Part of a small language model's weights.
Size: 16 layers, 2 heads of 64 (1 for keys and values), vocabulary 4118, 5.62M parameters.
Architecture: RMSNorm before each block, rotary positions, no biases in attention or MLP, untied embeddings, normalized queries and keys, capped logits.
Each number is 50 + 12 x the weight over its row's rms, rounded and kept within 0 to 99. Layers, rows and columns count from 0. The size before them is the row's rms in percent of the matrix's.

# layer 10 MLP up, 640x160, rms 0.226, rows 492-511, columns 0-159
092:59 65 38 31 51 50 42 53 57 52 29 49 52 50 51 37 23 67 58 35 55 43 49 62 54 72 39 15 44 42 56 45 48 41 43 53 64 45 39 63 52 44 49 53 38 46 38 24 67 34 51 45 67 46 53 40 41 78 50 40 65 63 64 47 51 50 45 42 39 52 38 58 72 25 65 57 50 58 33 58 56 48 45 38 72 51 77 48 57 45 53 47 54 36 61 89 54 37 63 32 46 53 51 50 37 50 57 48 70 44 57 48 59 47 56 60 50 39 56 69 57 45 38 64 25 50 57 40 27 50 45 47 59 66 20 73 47 62 52 52 52 35 52 59 58 60 55 77 46 33 45 37 44 59 30 46 45 56 42 52
094:61 44 68 47 50 64 46 49 36 52 38 47 53 47 62 60 59 67 43 44 32 63 26 46 30 44 26 86 55 72 45 53 58 37 35 39 54 46 37 62 57 53 41 41 56 66 67 42 47 33 55 72 65 47 56 62 47 36 36 73 53 59 58 39 48 42 40 37 75 62 58 39 65 40 35 65 45 49 41 50 59 51 33 35 63 62 49 29 35 64 58 51 63 43 49 56 71 50 46 40 80 57 65 59 60 26 60 55 40 60 32 51 36 64 55 56 40 60 48 52 48 31 57 39 50 44 56 47 53 69 72 34 54 39 67 53 28 51 70 55 64 46 47 51 58 41 50 55 59 52 18 57 60 53 54 46 59 44 38 41
096:62 40 45 32 63 61 54 51 34 59 50 88 44 70 43 37 60 52 53 68 34 42 50 50 51 53 44 53 53 64 50 43 37 42 38 59 56 28 54 50 40 68 44 64 64 49 55 48 34 57 49 45 48 46 46 54 57 58 51 49 46 45 34 59 44 31 73 43 40 48 57 65 62 45 25 58 40 23 37 65 56 42 49 54 63 24 58 47 37 52 40 61 61 42 48 39 72 58 36 62 47 40 49 26 59 55 83 68 49 55 35 31 59 49 52 58 58 57 59 45 31 47 49 45 37 49 69 40 75 35 43 52 72 54 41 54 50 38 42 18 53 47 47 37 45 49 54 73 20 37 26 39 67 42 46 52 45 44 56 49
101:16 34 41 53 62 61 61 51 67 52 52 43 51 30 68 49 49 76 63 15 44 37 31 50 40 67 44 59 48 35 41 63 31 80 40 48 61 53 43 38 54 59 43 53 39 72 53 43 40 54 54 61 53 47 32 47 67 52 54 24 35 49 49 70 56 61 55 42 33 53 43 45 45 61 38 49 51 61 73 50 63 74 55 55 45 35 67 51 74 44 73 47 68 59 36 60 51 46 62 45 39 62 52 44 53 23 58 48 57 50 73 62 31 59 46 51 54 62 49 37 33 66 40 55 44 62 55 56 43 39 33 38 41 42 32 46 33 53 53 51 49 63 54 57 57 60 56 38 40 53 51 53 39 46 44 56 67 52 74 66
094:61 47 40 52 45 52 41 42 43 45 55 48 53 44 33 55 51 72 54 38 39 42 66 60 67 61 42 76 41 59 22 36 29 42 46 60 43 24 37 57 34 48 38 34 68 36 43 60 52 41 47 53 43 55 45 38 35 45 40 23 74 42 57 63 49 70 47 33 45 51 60 41 41 78 51 45 56 39 46 48 49 48 38 38 09 58 48 56 20 45 35 53 63 55 64 57 53 65 48 57 43 39 29 53 43 65 59 57 57 31 54 36 40 38 68 54 62 35 66 58 47 45 63 29 72 45 49 35 65 47 48 66 39 47 59 52 59 57 60 49 45 65 45 30 50 35 46 56 46 52 41 47 72 43 38 49 56 69 59 50
106:50 57 30 59 52 56 59 36 40 55 33 48 48 29 65 70 66 61 49 54 58 61 45 58 38 25 27 69 39 54 44 54 44 54 51 52 53 50 21 45 43 46 40 54 62 57 49 45 60 31 57 45 45 34 52 51 52 34 60 33 45 43 17 74 66 40 63 44 41 62 57 45 61 53 45 55 42 61 73 56 50 56 40 56 62 67 55 60 46 54 44 25 42 54 44 38 25 63 47 57 23 32 67 47 56 33 35 28 42 58 72 36 56 47 63 55 34 36 55 32 64 67 43 46 52 32 62 54 49 65 56 52 53 60 63 51 52 45 53 50 35 34 38 42 66 28 34 73 50 56 44 63 68 52 49 53 55 52 56 27
097:61 50 57 63 44 54 66 47 59 33 46 60 53 62 51 47 65 50 67 63 66 52 27 36 64 41 54 58 11 58 39 29 53 67 46 32 44 59 62 42 47 66 42 64 50 35 53 64 58 61 57 43 67 52 48 66 40 56 48 51 39 38 38 26 38 58 30 77 51 62 55 54 59 40 55 47 39 68 43 50 52 57 54 67 55 43 71 45 37 68 38 44 42 55 49 51 68 64 56 17 54 54 58 63 39 41 65 74 51 42 60 60 54 65 42 29 66 33 52 48 62 46 45 58 67 53 41 41 72 74 46 59 43 45 46 38 55 52 61 47 60 27 49 53 56 23 61 68 49 39 39 39 53 47 63 57 47 58 30 48
106:41 55 55 41 56 46 68 60 49 64 50 21 25 56 52 34 67 58 47 44 68 45 61 41 35 38 46 47 55 41 46 41 54 50 43 51 50 68 52 45 27 56 47 37 65 64 60 53 47 49 63 52 36 64 70 56 69 41 44 74 46 60 50 44 58 45 42 49 61 55 60 73 48 66 55 71 40 60 61 33 53 67 40 57 44 38 47 59 50 64 46 53 51 21 61 53 53 68 52 39 31 49 41 50 81 38 21 46 49 52 39 51 53 51 50 40 75 42 71 69 57 61 53 68 51 48 64 46 43 27 64 53 52 62 37 57 51 49 32 49 55 30 68 51 41 40 65 52 32 55 52 31 27 58 34 65 21 63 50 52
093:54 51 34 54 47 42 41 54 14 35 43 56 51 39 65 42 73 56 47 41 38 42 58 57 68 44 38 43 45 70 47 58 34 52 42 48 33 63 39 63 66 56 46 46 52 57 59 67 34 38 40 40 55 52 65 58 59 40 23 62 44 28 47 67 55 58 52 43 67 44 45 29 46 35 45 46 47 71 24 57 40 56 51 56 52 49 74 43 38 64 50 67 56 51 35 53 50 44 71 59 32 38 31 66 47 53 59 45 49 71 44 65 53 33 33 40 48 61 71 58 44 60 47 33 57 63 53 37 60 57 57 59 52 58 39 53 46 64 85 53 67 50 37 81 67 36 66 34 57 46 56 51 39 34 51 38 40 54 46 53
103:44 44 40 49 60 51 69 68 42 27 59 45 71 55 73 74 54 43 35 56 48 59 54 63 54 45 51 43 56 59 63 59 54 59 55 61 58 23 54 63 37 64 71 41 55 42 79 66 39 71 55 34 36 41 47 71 39 59 56 33 55 67 42 69 67 38 48 36 52 66 57 33 35 52 57 56 36 54 47 41 74 51 50 48 54 40 69 46 40 40 48 45 61 39 50 40 54 29 45 62 59 29 41 38 72 72 34 44 38 70 66 59 65 50 63 67 48 52 52 58 54 51 42 42 44 55 58 58 31 55 68 42 62 67 55 33 60 41 37 61 60 38 45 46 65 28 60 46 58 36 55 40 49 34 39 68 51 58 33 52
102:48 38 63 68 51 53 46 43 39 47 53 62 67 51 64 76 66 61 66 23 45 56 47 57 66 52 51 55 40 60 45 45 38 48 39 56 34 49 61 40 48 26 51 61 43 39 34 62 39 67 54 45 45 56 55 31 45 55 60 54 56 28 41 63 60 62 31 51 46 57 51 57 52 47 10 68 60 47 57 48 36 65 49 58 69 58 50 46 43 51 48 47 57 40 56 69 57 35 64 54 32 36 70 54 52 64 63 38 34 55 43 64 60 25 65 30 39 42 68 51 49 42 34 42 59 41 63 48 56 48 63 22 49 24 52 46 57 33 60 48 53 47 46 67 79 55 52 37 28 43 41 35 56 41 60 32 51 67 29 41
097:41 66 60 51 65 59 48 54 58 47 60 54 39 43 46 34 58 75 44 54 40 63 44 47 65 33 41 51 60 59 36 69 56 47 54 51 52 48 58 49 58 40 60 39 53 62 46 44 37 37 65 42 68 45 53 58 42 25 50 28 53 62 51 41 36 66 54 43 17 60 51 43 44 42 32 61 49 63 70 47 34 42 46 72 39 52 56 37 57 38 55 59 55 49 59 49 53 32 41 44 73 27 51 40 32 62 62 41 48 33 44 61 45 42 72 64 58 56 48 50 48 35 68 42 48 24 36 59 60 17 38 71 52 42 50 45 59 57 57 57 54 64 44 38 37 63 23 53 43 35 30 60 29 35 19 49 59 56 54 70
104:40 69 73 48 59 67 62 33 50 51 68 55 55 55 48 39 54 35 54 55 37 36 46 43 47 67 45 49 40 38 59 55 44 56 81 56 60 58 62 56 40 63 39 51 52 40 34 43 42 42 47 55 53 58 49 60 35 41 49 40 65 70 31 68 34 67 59 20 59 31 51 55 25 50 53 57 40 55 61 46 54 74 51 44 60 62 53 33 43 50 63 53 41 54 58 51 52 62 49 55 78 42 39 42 70 36 61 61 41 57 57 26 52 64 55 26 82 77 72 62 45 62 57 46 48 34 46 61 61 32 71 46 42 51 59 61 40 48 48 54 47 51 53 49 65 63 42 26 46 52 62 39 40 41 64 44 34 68 49 34
094:40 57 53 48 60 70 46 58 33 47 49 41 51 48 28 37 46 53 33 30 39 49 51 40 45 56 48 40 46 60 48 54 44 54 40 56 55 64 47 45 62 65 60 81 60 35 46 39 52 53 74 58 25 60 29 58 55 37 37 40 55 58 71 24 40 63 72 63 43 61 56 29 49 75 53 45 58 53 59 48 52 48 32 34 39 57 32 72 42 19 47 60 47 37 56 56 46 49 23 42 47 59 46 69 31 44 50 57 68 59 36 52 66 55 47 53 32 49 56 56 58 67 52 42 58 33 52 48 40 50 35 39 61 52 64 59 37 52 63 29 44 55 55 55 42 40 65 79 47 53 57 62 51 55 47 80 31 30 56 48
092:30 48 78 58 54 34 62 66 50 58 42 38 41 49 34 50 73 21 40 54 38 42 47 51 67 55 44 70 40 37 51 74 53 67 54 39 31 42 44 72 56 54 45 55 63 43 37 43 38 76 52 61 43 44 48 71 65 37 42 79 58 55 42 55 54 49 70 42 42 41 64 64 42 66 43 44 56 61 31 42 46 62 49 46 63 58 58 49 56 47 50 40 50 35 33 53 47 44 53 39 50 49 53 35 53 46 53 40 55 22 45 41 36 53 58 40 56 69 39 27 57 52 36 35 64 53 52 29 52 27 37 52 55 39 61 31 32 55 64 43 49 49 49 67 68 67 37 60 52 45 37 53 56 30 49 73 46 62 65 72
091:56 40 41 65 58 42 48 52 41 29 60 32 33 51 63 44 54 55 45 57 63 30 77 66 56 56 53 67 31 63 42 71 84 32 47 33 52 50 44 45 39 64 51 41 37 56 38 51 83 61 62 38 45 48 50 42 47 36 25 51 54 43 71 40 58 69 45 45 60 39 47 40 40 69 41 41 27 58 55 77 44 74 64 42 71 48 52 70 42 39 38 50 69 48 38 67 40 35 61 30 43 65 36 56 41 54 48 40 39 61 68 46 40 35 57 46 54 42 51 57 48 49 64 50 62 56 51 53 61 82 26 60 46 62 41 47 50 49 56 43 60 34 44 63 57 34 56 44 51 52 68 49 44 54 47 50 40 52 51 39
102:38 52 62 41 46 52 48 74 45 64 45 61 59 46 20 41 57 48 73 22 60 37 61 53 41 57 38 62 48 29 39 43 38 54 62 59 50 49 63 41 53 66 32 54 55 64 68 36 40 33 55 50 54 47 50 75 65 58 22 62 69 51 43 65 48 62 68 57 46 62 52 49 28 46 53 60 40 41 51 49 53 52 46 59 70 53 65 39 46 59 29 51 49 35 66 24 34 41 52 36 46 33 65 65 50 54 55 26 70 33 65 53 42 53 55 66 49 55 58 53 54 47 52 82 53 63 65 53 51 43 36 55 46 72 51 56 28 53 42 47 61 59 38 54 48 47 46 61 48 27 46 41 44 69 47 67 56 51 73 31
097:40 35 35 52 50 66 64 60 37 69 41 53 33 49 43 46 57 39 49 66 44 61 51 55 49 57 46 58 19 52 34 41 15 32 43 35 58 50 41 51 54 50 51 64 43 55 26 38 48 42 52 38 45 27 54 43 51 56 64 41 60 48 47 52 37 37 32 53 44 45 56 41 58 53 45 63 35 54 54 47 20 49 67 83 49 33 52 51 52 53 62 63 41 28 38 43 48 64 39 51 35 47 68 59 57 70 54 36 32 73 30 63 67 59 50 55 50 39 42 45 21 40 69 39 65 49 40 61 44 57 53 78 60 51 39 38 39 46 54 45 54 60 64 62 72 51 65 47 40 50 43 81 57 51 58 62 56 48 37 51
091:31 48 42 42 82 66 45 60 31 47 56 71 48 39 56 52 62 68 61 33 52 33 76 50 43 62 56 33 45 41 45 32 57 36 46 55 68 50 47 53 48 37 55 33 40 43 21 48 39 36 29 42 48 38 62 35 59 62 52 79 63 54 40 31 34 57 28 61 66 61 74 56 50 42 31 45 45 38 48 49 50 27 37 50 24 56 48 47 43 44 59 33 44 40 28 49 46 43 56 58 59 50 51 47 64 63 63 45 44 63 45 47 60 56 44 44 64 48 69 25 54 49 63 63 47 36 46 40 57 32 63 60 61 46 54 52 63 48 42 43 57 42 49 71 47 27 57 59 47 25 41 59 47 47 77 48 66 47 54 51
107:54 47 57 49 45 49 37 50 65 54 36 47 41 36 54 42 64 72 54 46 54 50 44 26 51 42 45 59 58 43 35 60 41 56 36 61 41 59 44 55 49 70 48 33 59 48 46 65 49 49 72 56 53 23 50 57 69 32 65 50 37 28 46 18 56 50 52 52 42 47 55 52 43 43 47 40 40 54 30 56 56 52 38 81 73 58 46 31 58 68 41 30 37 54 42 73 40 35 58 74 28 55 46 68 34 47 24 56 56 43 22 39 46 45 51 45 54 37 32 46 25 67 40 60 53 47 54 47 62 72 54 51 43 29 65 68 59 62 52 35 48 29 52 65 49 58 58 49 41 67 33 38 64 42 54 50 39 47 42 54